config.yaml
intermediate_size: 640
hidden_act: "tanh_gelu"
positions: "learned"
bias: "all"
parallel_block: false
init_std_qkv: 0.0238
init_std_o: 0.0
init_std_down: 0.0
optimizer: "soap_variant"
beta2: 0.95
warmup_steps: 200
decay_fraction: 1.0
batch_tokens: 32768
Each number is 50 + 12 x the weight over its row's rms, rounded and kept within 0 to 99. Layers, rows and columns count from 0. The size before them is the row's rms in percent of the matrix's.

# layer 6 MLP up, 640x160, rms 0.122, rows 31-74, columns 80-159
106:38 62 63 41 50 38 53 67 30 39 51 35 43 67 54 46 32 48 68 58 55 32 33 54 50 35 62 61 41 44 41 58 46 44 60 51 61 57 45 54 39 51 59 51 37 47 66 90 54 57 23 55 42 42 32 54 48 38 45 36 55 48 57 63 61 49 58 63 45 31 55 43 54 61 42 58 42 35 45 48
107:58 52 52 54 52 65 46 62 46 50 72 41 39 43 77 39 66 39 64 53 34 47 60 44 45 46 60 52 43 44 55 38 38 39 31 67 58 54 54 45 63 70 58 45 52 73 35 49 48 72 33 70 42 43 51 38 62 61 73 51 61 43 46 23 59 45 59 83 45 65 59 45 41 38 49 51 27 53 36 64
117:49 60 58 37 38 41 87 45 56 42 53 45 40 55 81 43 60 14 68 60 47 33 44 68 38 60 26 65 41 52 29 52 69 36 33 65 39 51 41 38 62 56 58 69 58 58 60 53 70 50 45 42 51 56 62 56 62 80 39 37 28 47 50 59 62 39 63 36 50 54 57 37 56 60 54 55 58 53 31 64
101:38 41 46 60 69 35 49 42 37 57 51 42 60 46 43 39 55 33 58 62 39 53 51 24 72 52 70 70 44 47 54 50 32 44 54 36 51 41 56 57 45 47 43 64 70 34 57 28 54 71 65 57 55 33 59 77 23 46 44 41 25 40 46 21 65 68 55 37 51 62 41 46 64 59 44 48 39 44 61 56
085:48 31 52 49 32 65 61 45 61 51 36 58 73 54 40 61 48 83 46 31 47 54 56 58 47 45 52 36 51 65 45 60 59 43 52 66 53 79 45 46 48 50 40 30 56 50 51 20 36 44 50 32 73 37 56 46 61 54 56 36 38 56 53 65 47 47 64 57 56 35 80 35 45 47 56 63 38 49 55 32
097:42 48 27 50 74 62 43 46 73 59 49 34 54 65 33 47 61 66 50 43 36 58 50 65 40 46 51 38 36 61 54 37 49 47 36 49 50 66 30 74 49 53 69 36 43 58 45 44 48 67 44 74 24 33 66 36 60 43 48 47 35 44 49 43 37 19 65 43 55 28 53 47 69 48 39 44 50 60 76 46
096:43 41 48 41 44 37 39 53 45 61 43 28 61 39 64 36 58 48 44 37 33 52 49 42 43 41 26 41 45 34 43 38 37 47 58 45 39 67 59 68 59 62 48 41 70 42 41 51 54 38 63 47 67 27 44 51 37 76 35 38 45 42 53 35 67 42 43 72 29 49 43 38 75 48 40 65 57 47 48 38
095:55 64 57 67 53 52 42 60 53 36 43 35 47 54 57 41 61 47 58 36 66 48 44 67 62 60 50 45 37 57 44 47 34 35 25 73 47 39 57 48 55 77 66 48 69 39 41 52 40 52 46 47 36 27 53 52 43 54 55 76 47 58 31 76 45 43 50 62 87 50 62 54 53 47 66 43 58 44 58 29
100:47 39 45 50 47 67 56 34 43 48 52 47 47 39 65 74 75 56 49 54 54 51 59 38 44 50 50 61 48 49 56 46 30 47 41 60 63 56 42 66 53 50 40 56 55 61 41 22 35 46 61 47 51 64 54 37 41 59 42 48 45 29 54 31 64 42 59 58 57 45 64 52 30 60 48 73 36 25 59 78
105:54 45 57 62 69 25 40 57 53 51 59 50 65 66 55 53 31 53 46 69 56 77 22 55 52 47 55 46 29 77 40 38 43 44 39 30 55 54 52 55 75 62 50 40 57 63 42 73 46 57 27 56 72 56 40 26 65 37 43 46 58 62 49 56 45 40 59 51 43 60 67 48 63 46 51 65 58 51 61 49
097:49 64 67 37 45 67 38 55 53 51 41 69 23 48 46 59 38 51 53 46 50 45 60 44 41 65 55 60 47 47 48 63 68 75 64 74 39 48 58 73 58 57 39 41 63 45 35 44 50 57 50 49 41 55 57 55 39 45 67 50 53 45 59 62 49 47 43 42 61 27 59 38 68 43 59 24 15 48 36 49
095:39 55 62 74 63 30 41 55 38 52 71 59 33 46 57 59 24 41 59 40 57 52 43 50 64 39 55 59 81 78 33 60 51 54 52 41 29 43 44 69 72 41 53 53 48 33 57 67 29 45 48 63 49 44 64 62 41 69 44 49 62 24 53 37 51 50 56 52 50 46 48 30 38 65 56 47 43 53 58 58
097:39 36 60 48 55 23 66 41 25 46 42 48 67 58 51 52 61 45 60 70 49 47 49 54 32 40 51 45 47 42 50 62 59 52 51 47 49 45 41 51 45 44 29 86 65 39 57 36 28 47 42 62 80 55 52 54 34 58 37 45 57 41 33 40 51 75 38 42 56 47 61 43 74 56 50 55 46 59 43 47
103:44 61 33 59 44 35 42 54 43 41 50 27 52 46 55 51 43 36 72 54 36 51 56 60 41 47 35 75 63 28 66 41 41 36 53 39 44 82 51 66 53 43 40 69 37 29 45 72 30 63 44 41 63 58 24 46 31 46 25 61 45 55 49 49 60 55 54 56 37 58 53 51 63 60 31 50 52 65 39 38
095:46 44 45 45 59 55 54 50 53 65 47 42 52 37 66 54 63 38 72 42 59 36 28 53 45 62 62 31 41 49 47 35 46 55 39 53 49 47 48 32 24 48 36 64 56 49 67 62 51 60 63 53 44 42 37 65 51 70 79 34 57 42 69 38 49 47 60 50 60 38 53 29 66 33 59 44 57 53 57 45
093:44 50 45 66 71 36 27 54 49 54 38 39 70 69 35 61 69 63 58 49 42 36 54 37 51 32 51 60 49 60 38 29 47 53 38 55 41 50 62 47 62 70 54 64 53 63 56 38 30 64 48 61 55 51 50 35 48 32 48 65 36 65 52 45 68 61 35 54 54 57 50 50 47 51 58 40 45 61 52 65
093:60 50 62 44 20 42 35 55 53 39 53 52 64 38 49 55 55 48 53 68 47 43 57 41 55 65 67 41 45 44 54 57 42 52 60 35 43 75 60 76 55 40 66 59 58 51 52 48 57 53 80 51 51 65 42 37 53 51 53 37 62 54 65 58 41 54 37 54 61 38 45 43 47 40 61 35 06 27 39 36
098:52 58 36 57 54 49 48 53 47 66 37 48 27 76 58 36 49 59 38 42 53 65 56 60 36 62 57 39 43 44 68 33 34 34 53 70 30 64 57 62 49 47 58 28 52 55 53 60 43 49 46 54 40 46 38 60 52 27 43 57 54 49 42 66 27 47 58 51 57 52 80 36 62 66 58 32 53 43 68 58
110:60 41 40 12 61 43 35 60 47 45 52 66 46 53 68 53 58 46 30 59 55 45 40 62 58 49 42 49 63 67 47 60 48 51 32 61 43 46 39 47 32 69 39 57 45 46 68 64 44 52 44 36 53 35 51 56 26 42 48 70 65 50 62 53 89 44 47 63 48 39 48 58 56 71 69 56 43 65 46 60
090:47 61 61 53 52 60 72 40 45 62 51 54 38 49 55 49 56 51 57 65 72 18 51 53 60 64 72 36 81 38 59 52 59 57 48 41 44 52 56 75 47 54 56 55 49 47 55 43 49 47 72 36 42 43 44 50 44 51 77 70 38 37 62 66 62 50 46 55 42 31 48 45 49 52 55 56 48 49 48 43
096:62 60 48 58 33 41 56 70 45 49 47 71 59 64 56 51 47 42 50 51 38 47 46 38 51 69 48 76 69 45 39 45 42 42 39 64 27 58 66 47 50 30 49 49 52 47 44 41 39 46 58 67 42 88 47 63 40 60 51 47 64 45 50 55 38 59 48 71 22 29 27 41 37 37 44 38 31 35 46 61
094:85 59 66 47 27 44 49 38 43 50 47 57 44 56 50 36 59 40 74 45 50 45 23 43 58 53 31 93 44 29 57 56 67 56 51 35 51 75 46 59 61 50 41 38 48 39 55 58 34 36 60 44 44 27 56 56 45 60 57 50 60 62 29 53 62 54 33 58 52 57 44 47 58 62 69 64 52 31 54 43
104:44 33 25 56 48 59 48 58 35 68 50 46 34 29 63 63 66 43 49 28 49 70 42 43 35 59 52 38 32 71 62 57 45 56 58 43 31 27 56 43 60 38 47 54 68 47 52 48 30 46 68 46 64 55 26 71 28 43 45 55 54 70 31 74 55 59 51 44 58 60 60 51 60 38 47 44 35 48 56 44
097:50 55 49 76 24 43 66 58 53 40 50 50 33 62 63 61 29 48 53 37 56 37 42 57 66 48 48 45 65 45 56 56 45 46 25 50 46 66 38 51 53 69 54 80 30 46 49 75 61 58 62 51 58 66 45 48 46 72 52 63 47 62 36 69 55 38 39 67 71 52 46 39 49 51 51 22 50 32 34 59
110:50 72 57 47 57 50 33 76 39 29 40 55 45 51 23 43 54 50 64 60 36 44 56 57 75 41 59 52 52 37 42 45 28 41 47 74 66 47 48 59 43 78 38 45 40 37 42 65 44 60 54 78 52 41 63 38 50 65 63 71 59 57 57 43 51 53 57 72 48 62 35 35 42 39 29 62 52 55 78 38
099:39 52 50 42 75 43 39 46 59 43 61 57 50 59 76 42 64 71 54 50 60 62 39 47 43 47 83 58 27 38 43 43 57 48 36 75 39 38 41 63 49 54 39 49 51 56 51 60 38 48 39 72 50 64 92 72 43 52 54 44 55 48 43 44 67 47 43 39 63 54 28 44 28 84 58 59 70 49 58 72
105:48 29 40 42 55 63 34 44 25 61 39 57 47 55 23 40 67 62 63 34 47 40 63 40 62 52 64 63 44 68 54 50 34 40 28 36 58 38 58 67 58 52 54 80 42 53 42 54 45 72 59 55 43 87 61 40 59 40 47 58 45 58 50 58 43 68 39 48 64 48 60 48 45 65 62 56 31 46 43 62
096:37 61 53 75 47 50 46 49 56 52 72 60 49 30 56 38 53 64 69 66 45 50 47 44 53 50 80 40 47 74 45 59 43 32 46 37 46 52 34 44 39 47 42 61 44 39 48 46 57 62 49 55 44 63 48 39 58 59 27 36 53 34 43 56 81 19 55 50 59 58 46 42 25 67 37 53 51 44 59 66
105:20 63 43 64 44 45 42 53 43 59 72 53 27 43 50 63 50 52 58 66 66 43 48 46 76 66 70 52 41 47 55 46 40 70 63 66 57 37 58 53 32 51 67 51 38 49 43 26 45 51 67 54 43 58 42 57 37 40 55 55 40 47 54 51 51 61 51 49 53 57 49 37 58 51 60 54 36 47 69 54
109:55 52 42 66 41 49 59 47 60 52 75 46 49 43 55 66 51 35 67 55 29 50 55 65 64 78 45 32 51 67 47 56 42 67 44 51 65 63 70 73 39 24 48 69 40 42 62 54 35 50 69 72 46 49 40 43 38 31 54 50 53 25 58 55 49 47 60 58 76 47 44 46 63 45 56 30 45 37 46 68
116:41 58 83 57 48 51 30 49 42 52 56 51 54 31 57 47 67 44 67 29 48 46 45 67 68 52 50 24 33 57 61 59 62 49 46 62 44 52 48 59 44 38 48 63 70 56 46 51 71 42 46 67 40 41 50 52 63 18 56 57 64 47 48 49 47 55 51 57 46 55 44 38 39 50 34 39 60 64 76 48
099:45 43 75 48 48 40 63 47 40 31 50 67 34 34 56 54 52 58 37 49 49 48 40 73 59 31 36 39 61 66 40 60 38 56 30 13 63 72 58 50 43 58 31 62 72 44 60 74 48 64 65 56 58 55 44 31 39 60 37 49 57 49 47 52 35 53 63 47 44 57 45 32 36 36 65 46 39 39 52 52
104:48 36 54 77 50 30 51 40 49 40 42 39 47 50 73 62 51 87 55 67 60 46 31 63 76 43 52 39 19 41 50 21 43 63 43 45 38 42 71 59 54 68 65 61 55 51 60 41 74 42 42 73 53 57 47 67 47 39 60 53 49 62 56 57 53 48 36 32 56 61 53 48 55 51 53 56 60 27 51 46
094:60 50 52 62 54 55 54 53 52 25 22 48 52 52 51 39 41 42 43 54 32 46 40 58 48 43 54 44 57 45 62 38 44 40 51 36 47 52 55 36 63 64 88 56 72 45 67 46 59 40 58 50 46 34 01 36 60 55 57 42 51 37 57 50 37 30 64 26 52 71 57 61 54 30 67 60 30 40 45 47
093:65 54 44 55 59 67 51 53 48 74 58 55 31 54 26 48 55 57 58 55 53 51 53 38 58 54 42 68 56 69 76 28 66 55 64 48 72 44 46 55 42 45 26 40 51 47 37 61 55 36 42 33 64 62 41 50 55 27 56 73 37 52 63 40 59 27 46 55 63 25 60 51 67 45 39 54 47 44 41 36
106:53 57 70 46 56 45 47 57 49 66 49 52 40 50 60 64 55 66 34 50 40 70 58 42 65 51 65 53 57 33 30 48 23 60 64 55 39 32 32 27 53 25 44 51 48 78 45 58 55 67 49 52 65 49 70 61 63 60 50 70 59 55 50 32 56 45 64 64 69 46 42 30 54 51 47 50 55 70 77 47
109:38 62 61 46 53 67 52 36 53 36 68 41 43 29 70 64 56 50 47 51 55 37 38 76 55 55 60 57 36 61 44 60 49 44 35 52 65 66 51 61 44 80 33 40 54 57 65 47 38 61 21 48 60 68 39 46 53 68 54 60 38 31 59 49 57 44 54 57 46 43 59 58 42 53 43 50 22 56 64 28
084:51 63 59 38 44 43 22 47 39 63 37 46 18 38 26 54 49 51 58 66 48 50 56 54 49 40 36 47 47 48 46 55 36 38 42 54 38 73 53 52 27 54 48 61 44 51 58 50 35 49 57 53 53 44 76 62 13 72 72 53 71 56 53 60 55 52 57 55 49 47 36 45 32 73 38 32 49 51 41 57
091:30 41 38 38 64 62 30 79 58 55 44 50 47 59 34 49 52 44 44 34 48 51 57 40 48 56 54 60 42 61 55 46 38 67 53 59 43 63 63 64 67 69 25 33 52 52 47 32 39 50 32 39 43 69 82 76 62 52 61 47 49 36 44 80 52 35 48 30 62 46 34 47 27 61 49 50 42 41 56 54
099:68 47 63 68 51 26 30 52 85 52 77 60 46 48 42 29 38 57 44 53 60 57 45 59 52 57 48 50 42 35 57 49 41 60 48 61 51 44 43 59 33 60 68 57 48 60 53 35 40 42 51 46 55 49 39 47 46 23 64 65 68 72 65 55 42 43 57 48 42 39 65 32 58 37 56 53 36 15 64 41
084:48 49 49 54 58 47 53 61 63 34 68 61 65 47 50 36 49 42 45 50 55 74 37 65 62 12 39 71 63 41 40 37 34 51 60 46 44 39 64 47 44 45 63 58 60 60 50 37 53 60 57 43 24 52 38 59 58 33 67 59 65 46 52 57 64 42 36 46 39 39 73 40 34 52 33 39 56 34 61 66
102:49 52 38 69 64 37 58 46 61 57 41 51 48 44 46 52 61 41 44 47 29 51 39 47 43 33 34 47 46 47 55 46 53 28 56 48 66 71 31 55 55 45 59 60 17 42 56 35 34 52 14 44 48 38 53 46 66 44 60 55 41 63 53 63 47 58 66 65 48 64 58 52 54 58 65 45 54 24 54 43
086:66 28 62 47 66 76 54 52 40 48 29 61 44 57 67 53 60 73 60 46 48 39 58 50 58 52 41 56 47 46 32 38 44 61 46 36 62 53 44 66 51 61 65 67 43 63 74 37 35 51 67 54 49 55 73 62 34 53 43 57 40 49 22 49 66 69 56 61 63 51 45 27 46 43 70 52 36 31 66 47
108:65 40 61 80 47 26 54 49 56 34 55 62 55 59 53 43 68 37 32 60 47 49 50 70 63 33 47 68 26 69 52 48 51 34 56 57 52 50 37 47 49 47 59 65 42 59 52 54 41 36 61 38 52 41 67 38 38 35 35 64 53 41 42 66 52 73 70 53 71 53 67 60 70 63 56 56 58 42 61 51
# layer 6 MLP down (transposed), 640x160, rms 0.101, rows 31-74, columns 80-159
110:45 44 46 65 22 56 38 66 55 39 38 40 42 31 47 35 48 71 48 32 56 41 50 43 75 58 59 40 40 73 43 40 68 69 42 61 31 57 54 62 45 54 69 59 53 44 49 48 49 57 54 50 47 61 76 56 49 56 36 71 38 56 41 53 44 50 43 50 26 65 24 65 55 54 64 56 55 75 51 51
106:48 51 49 40 53 66 41 46 32 42 43 44 56 55 47 55 49 53 54 40 46 44 28 39 31 56 55 43 18 70 51 63 54 61 68 68 43 23 41 54 52 38 41 39 56 48 65 88 51 49 51 64 57 34 72 43 48 59 52 56 46 40 51 42 71 61 70 48 56 58 61 43 41 34 39 44 57 37 46 43
128:53 31 70 37 35 37 64 53 59 47 69 47 51 58 43 23 70 48 67 36 61 44 65 32 63 44 31 39 50 62 53 37 53 47 67 57 52 50 43 46 48 40 39 56 31 53 48 77 36 24 56 57 32 48 61 46 65 53 58 76 43 52 51 83 31 64 52 44 55 26 59 57 59 39 58 46 63 52 56 72
087:47 28 47 41 40 45 42 43 70 44 53 46 48 36 52 59 36 35 48 67 42 46 47 40 54 45 63 46 48 37 54 56 39 54 74 54 60 76 59 62 60 55 52 45 44 30 45 60 72 75 42 64 63 39 70 66 60 46 53 56 51 50 57 39 52 34 53 49 74 51 53 87 65 66 50 79 69 35 58 60
092:42 61 75 49 67 40 40 60 45 57 50 49 56 32 46 20 39 44 49 38 56 56 53 25 52 61 46 57 46 51 58 50 56 49 29 43 50 37 27 37 40 50 60 44 51 35 48 47 39 47 56 49 45 18 47 47 72 49 38 48 53 36 50 45 54 48 55 43 52 67 40 49 49 56 57 61 70 47 64 79
093:41 45 71 56 44 45 46 58 41 46 46 57 67 45 46 37 53 52 51 42 61 55 47 38 52 54 44 22 48 51 48 52 54 16 70 43 47 46 54 52 54 67 64 58 64 60 37 42 22 36 42 50 24 35 43 65 52 78 45 29 70 47 55 59 31 35 56 68 38 61 40 57 43 43 85 42 44 43 47 42
104:69 48 39 64 46 61 48 56 47 71 33 75 66 61 66 69 39 43 67 54 69 40 56 55 75 59 46 44 75 69 64 49 38 54 35 70 66 68 58 41 35 39 70 62 25 60 26 65 51 52 52 54 60 42 71 50 37 55 60 51 45 69 40 59 58 61 61 51 40 74 58 41 56 58 31 30 50 53 46 53
105:31 59 61 62 46 32 46 46 25 48 52 52 79 42 50 40 44 47 36 50 62 53 52 73 40 43 39 45 52 25 42 45 51 35 58 43 52 69 43 57 36 63 51 33 44 40 58 61 46 22 64 46 57 43 53 42 43 50 53 33 42 44 46 37 80 54 52 51 43 54 62 52 32 81 60 64 37 44 50 29
094:60 52 61 33 56 26 52 38 58 79 42 50 58 42 47 56 54 50 39 38 58 40 53 43 46 54 52 45 60 33 38 48 55 29 53 63 56 49 58 52 25 65 57 66 70 33 64 45 55 58 18 68 41 47 38 32 50 43 33 59 42 51 54 64 31 60 49 51 52 65 48 43 63 66 32 50 23 40 44 36
111:60 87 20 43 64 47 53 49 49 51 48 63 56 47 83 58 55 55 56 54 38 45 39 40 35 53 45 44 46 48 56 54 53 54 46 72 26 29 49 54 52 64 55 51 52 50 45 49 59 74 48 38 76 29 61 52 42 49 37 35 47 43 53 52 48 33 59 50 68 50 48 69 64 33 41 42 44 51 49 24
092:66 31 44 91 49 45 62 48 48 64 62 39 17 37 30 48 30 45 46 56 37 68 43 53 59 24 41 44 42 54 41 67 48 37 61 58 66 53 51 58 54 40 63 47 53 54 67 58 40 56 49 47 60 40 50 56 68 53 32 57 35 46 60 54 47 59 45 65 58 50 38 52 47 61 31 59 48 39 50 30
091:62 43 42 42 40 53 53 50 47 35 41 38 54 58 34 64 63 57 66 35 47 43 29 64 62 46 51 65 53 46 51 56 53 39 36 51 60 53 53 66 50 72 69 57 54 62 54 51 58 63 34 43 72 52 49 30 54 50 46 65 36 58 52 46 58 44 41 68 54 69 46 74 70 22 37 32 43 47 53 51
109:44 48 18 61 55 62 53 72 45 48 38 47 57 35 56 72 42 70 63 67 46 55 46 44 48 53 47 42 43 29 63 36 51 47 60 51 39 62 73 39 28 34 65 23 49 40 37 32 64 57 41 51 43 49 34 50 57 59 47 54 52 18 44 35 25 66 41 37 51 59 54 42 49 61 60 45 59 64 40 57
108:41 54 63 22 46 63 49 32 36 60 56 46 45 51 54 45 32 55 55 53 41 58 61 63 42 63 51 59 54 32 52 58 56 48 45 62 22 33 61 48 36 74 55 19 63 55 70 40 42 43 61 62 65 39 62 62 56 52 56 44 56 34 38 63 55 33 43 28 42 38 64 63 38 44 43 61 59 43 52 52
091:67 49 75 69 34 35 41 46 69 80 51 47 45 53 52 55 48 36 55 86 24 59 33 64 47 52 57 44 59 53 55 43 30 47 43 42 47 46 35 39 39 23 34 52 55 51 59 39 49 62 44 72 55 57 50 62 61 46 62 54 56 44 44 36 58 54 64 37 42 44 58 56 53 51 48 41 39 61 43 41
088:55 43 59 60 38 46 69 42 30 42 70 39 46 44 36 44 52 60 39 46 52 62 36 58 43 73 68 69 27 52 52 68 60 38 59 41 56 45 68 60 54 54 26 39 53 65 63 67 32 55 80 50 44 58 59 54 45 58 43 31 61 49 36 65 77 35 52 58 68 51 63 52 45 42 59 49 44 36 59 60
088:53 37 60 61 48 34 57 36 40 39 68 44 53 35 47 64 50 40 63 55 47 51 50 67 60 43 45 76 60 57 56 33 44 40 45 56 54 69 61 50 53 53 24 43 40 38 68 48 40 46 42 53 40 58 54 37 26 48 56 60 51 58 36 53 76 54 40 42 62 39 61 51 23 31 73 47 58 44 49 52
083:58 21 66 49 32 70 42 32 53 52 58 56 43 42 46 61 68 48 57 44 45 52 57 34 56 54 45 42 58 41 53 59 66 43 70 31 38 71 49 70 41 60 37 52 53 44 46 39 45 56 37 43 49 66 42 42 41 51 49 42 33 55 43 34 41 59 44 57 57 71 44 65 70 48 63 51 59 51 36 48
107:69 64 34 52 61 46 76 65 38 53 47 40 43 50 31 39 47 61 54 70 47 51 55 50 59 37 45 32 32 59 51 41 47 61 50 22 52 35 42 55 58 22 43 80 20 60 60 41 44 55 53 60 44 52 74 52 38 48 53 43 60 47 56 48 42 61 43 44 24 61 43 47 48 52 37 54 56 54 53 41
086:49 60 60 39 72 35 63 39 41 48 58 50 66 43 46 67 64 31 49 40 48 46 53 44 37 38 63 52 56 38 58 48 38 45 60 58 37 72 54 62 50 43 43 48 41 70 65 30 72 44 38 63 64 49 43 72 59 50 30 58 35 43 53 43 61 32 88 33 52 53 68 68 34 55 59 59 43 51 60 53
099:47 42 64 68 57 65 27 64 66 65 55 21 37 59 45 46 60 39 30 41 48 55 39 44 63 49 60 61 52 18 52 34 46 59 48 50 46 60 48 43 53 61 62 50 42 45 67 48 53 48 53 70 29 47 52 44 56 59 74 65 57 46 53 33 63 63 59 63 51 43 59 34 66 58 46 55 40 62 34 39
091:54 48 53 73 37 35 66 56 19 80 51 59 52 45 43 44 51 45 35 44 82 69 65 52 64 45 62 24 40 48 66 46 56 45 58 45 38 33 45 49 53 53 52 58 57 60 40 71 49 56 53 62 48 69 59 62 72 34 54 46 41 48 62 57 27 70 55 54 45 31 48 62 51 22 61 69 48 51 53 65
105:63 70 43 59 52 32 33 77 47 52 66 61 67 69 42 55 63 33 46 42 48 47 67 49 55 36 61 60 38 50 60 62 53 74 40 47 50 61 42 80 51 41 36 52 37 16 35 45 54 53 42 54 36 62 42 59 69 19 46 59 48 55 34 52 65 34 50 33 39 34 53 50 54 36 56 57 48 57 58 57
093:56 42 64 33 44 39 35 35 41 51 41 34 39 70 35 10 55 48 47 61 38 49 65 59 52 52 55 72 57 47 51 42 55 62 49 47 58 46 53 56 43 45 41 41 39 55 66 53 45 62 48 43 50 42 76 47 63 34 81 48 38 66 54 45 40 60 71 46 51 63 59 71 40 53 70 53 32 60 59 62
115:61 83 39 42 42 58 63 42 67 61 67 52 43 71 66 41 49 51 41 63 56 41 54 40 49 59 43 58 51 63 44 37 75 54 29 27 58 31 55 53 58 48 37 31 43 51 26 71 62 51 55 45 53 61 47 44 55 30 57 48 38 52 63 14 35 67 34 33 61 43 48 77 57 52 38 56 54 38 34 39
094:48 42 65 23 39 69 57 35 58 36 53 62 53 37 40 40 25 54 57 66 51 37 68 68 62 59 49 36 71 60 62 45 40 24 62 56 44 52 53 35 29 69 45 76 46 36 43 60 51 28 40 44 44 60 52 47 52 42 57 46 46 51 50 42 51 67 50 56 34 36 69 56 45 70 45 60 71 58 68 51
114:66 32 62 45 53 35 44 56 32 48 20 49 43 64 44 68 40 58 50 38 45 55 47 45 84 62 65 27 62 63 72 58 39 62 46 47 27 42 50 65 76 52 59 61 50 33 38 50 49 61 50 42 38 52 59 55 56 45 51 62 32 63 42 66 53 43 42 58 65 46 39 50 53 33 68 73 33 41 35 61
091:57 43 64 51 62 58 61 35 53 53 50 38 40 65 51 44 54 47 38 22 57 36 51 52 43 48 46 60 54 32 69 55 71 58 46 62 33 44 44 64 42 32 59 37 49 62 34 46 50 35 42 41 48 33 78 53 50 78 48 51 60 28 45 60 53 55 53 70 53 52 44 58 60 49 37 41 52 52 45 44
109:38 60 42 47 51 39 38 40 39 30 55 49 69 44 55 42 64 53 50 68 49 59 63 63 76 48 38 56 43 39 47 58 50 45 47 50 60 35 50 31 58 67 48 57 50 59 77 61 42 32 41 42 44 63 56 49 50 58 44 51 37 49 69 38 63 66 30 54 51 54 43 00 45 60 34 62 42 43 33 71
109:28 45 44 53 58 30 51 54 58 41 58 38 64 47 40 45 47 46 62 68 39 24 43 44 25 53 40 53 44 62 70 47 87 57 41 63 64 52 50 34 62 47 54 52 49 40 47 58 32 69 74 46 29 50 48 45 65 39 43 54 53 53 46 71 68 54 57 22 55 60 67 62 48 43 55 56 53 26 33 38
113:47 47 52 54 50 69 60 40 56 48 42 58 48 45 22 60 37 39 52 42 59 47 36 46 57 38 59 57 52 62 42 49 41 53 52 45 61 25 43 65 60 51 57 59 51 62 53 45 52 44 57 38 81 65 39 51 55 60 60 53 40 28 52 41 46 41 67 51 50 51 51 73 42 57 34 25 40 39 39 50
099:47 61 49 41 44 65 66 35 57 59 38 42 55 60 52 53 39 55 58 47 52 48 25 47 51 43 15 46 70 53 32 55 38 62 55 59 61 61 57 58 59 68 68 60 43 58 43 51 44 50 46 44 33 54 52 50 76 43 53 64 35 39 48 59 47 73 46 55 52 58 55 63 37 45 62 72 55 39 35 43
107:49 71 66 40 60 48 37 47 52 61 52 61 66 46 50 50 43 58 58 67 49 57 56 28 55 77 35 59 55 34 62 58 67 56 45 52 39 32 45 58 57 39 25 45 53 59 42 58 49 64 59 48 55 47 16 61 46 51 63 35 55 41 49 29 61 62 56 39 71 48 41 50 47 59 32 51 35 61 48 67
088:53 53 48 41 42 55 60 38 54 67 53 61 49 54 56 44 59 40 43 43 69 32 68 61 37 51 48 42 54 45 65 48 39 55 56 46 72 64 48 53 41 61 14 41 26 41 55 54 49 44 37 66 39 72 54 68 45 47 37 52 51 34 54 32 55 70 52 48 53 63 64 69 30 57 71 59 60 58 58 53
094:30 41 53 38 65 50 55 39 41 46 51 54 69 35 44 64 84 73 46 54 47 44 30 38 71 71 52 26 65 55 53 38 47 38 39 57 51 23 58 55 38 67 61 48 33 39 44 35 36 62 69 59 71 39 30 58 59 35 57 61 48 51 40 61 48 45 68 42 48 60 57 44 35 42 44 55 59 48 37 60
108:58 56 49 58 59 45 42 41 54 49 55 57 57 12 52 23 74 48 46 31 59 57 36 45 41 57 45 44 44 40 42 66 56 42 44 44 56 71 65 57 48 45 43 46 73 54 64 47 42 59 68 49 46 56 48 36 52 44 49 34 32 46 48 55 55 49 54 51 66 52 49 60 61 36 69 63 49 34 55 67
106:42 39 38 59 55 57 59 57 46 48 49 51 40 44 61 81 50 42 63 48 55 34 39 68 52 72 67 57 76 57 32 55 70 59 32 41 58 46 53 58 42 74 66 40 36 62 54 43 48 45 56 52 55 55 49 32 76 33 58 63 38 41 61 68 62 70 56 42 32 47 53 46 52 34 38 43 53 29 42 43
090:48 27 56 52 78 29 49 80 55 74 68 47 56 53 51 47 38 59 27 50 39 36 61 51 54 47 56 33 65 59 42 47 72 64 45 49 51 50 28 44 64 60 58 52 51 64 42 47 35 65 38 74 46 62 79 58 58 32 51 70 45 42 52 57 45 34 66 52 20 33 61 53 49 46 51 43 61 42 60 74
099:56 38 49 52 48 36 74 46 57 36 40 52 54 57 43 62 56 33 55 46 44 70 48 57 48 53 62 50 39 49 54 47 54 53 43 39 37 30 39 34 48 40 56 51 67 71 44 57 38 50 66 44 57 43 50 43 67 37 69 65 36 65 33 39 73 53 69 38 54 43 53 80 53 59 52 53 55 46 51 56
104:34 29 33 30 32 51 53 50 40 62 55 41 55 65 52 54 42 62 57 43 43 56 60 40 47 49 49 61 46 51 44 40 42 34 59 53 54 57 63 45 53 39 43 39 56 46 43 59 61 62 69 43 42 58 67 43 52 65 36 28 64 41 67 55 56 77 58 29 44 87 62 64 50 59 69 60 67 45 48 64
076:42 38 36 32 43 72 53 58 56 70 39 32 62 54 54 45 38 60 51 56 37 75 54 65 55 52 49 32 69 62 42 50 48 45 44 50 41 49 56 60 34 37 47 45 52 55 33 58 47 33 46 25 48 50 48 65 45 52 46 47 59 61 56 58 64 53 59 66 60 60 33 57 68 58 54 33 48 45 10 52
085:43 59 65 25 40 47 66 59 65 41 40 35 67 51 60 40 62 64 55 71 39 35 52 43 31 62 42 46 42 36 61 38 31 59 13 40 49 63 59 50 33 42 31 41 62 80 66 60 45 49 64 71 39 45 59 27 49 51 38 47 48 45 45 56 46 42 54 49 61 31 51 65 75 66 50 72 64 49 70 57
090:57 64 47 23 41 58 40 44 41 53 73 49 68 57 39 37 48 64 46 50 53 72 56 56 27 62 40 65 61 41 50 54 55 63 67 51 31 19 40 56 56 45 49 37 53 52 67 51 51 31 56 60 35 54 52 58 42 72 69 52 60 51 61 42 34 37 39 40 39 53 68 65 59 43 38 49 60 75 48 71
109:51 49 36 68 80 37 54 55 46 32 53 54 64 39 47 35 52 34 64 31 56 43 66 50 53 67 53 57 36 80 75 33 42 65 44 40 52 63 60 58 53 54 53 43 43 42 41 54 50 65 52 53 51 66 70 46 30 56 48 65 44 45 47 45 25 72 53 45 38 58 63 39 71 76 34 53 51 67 50 57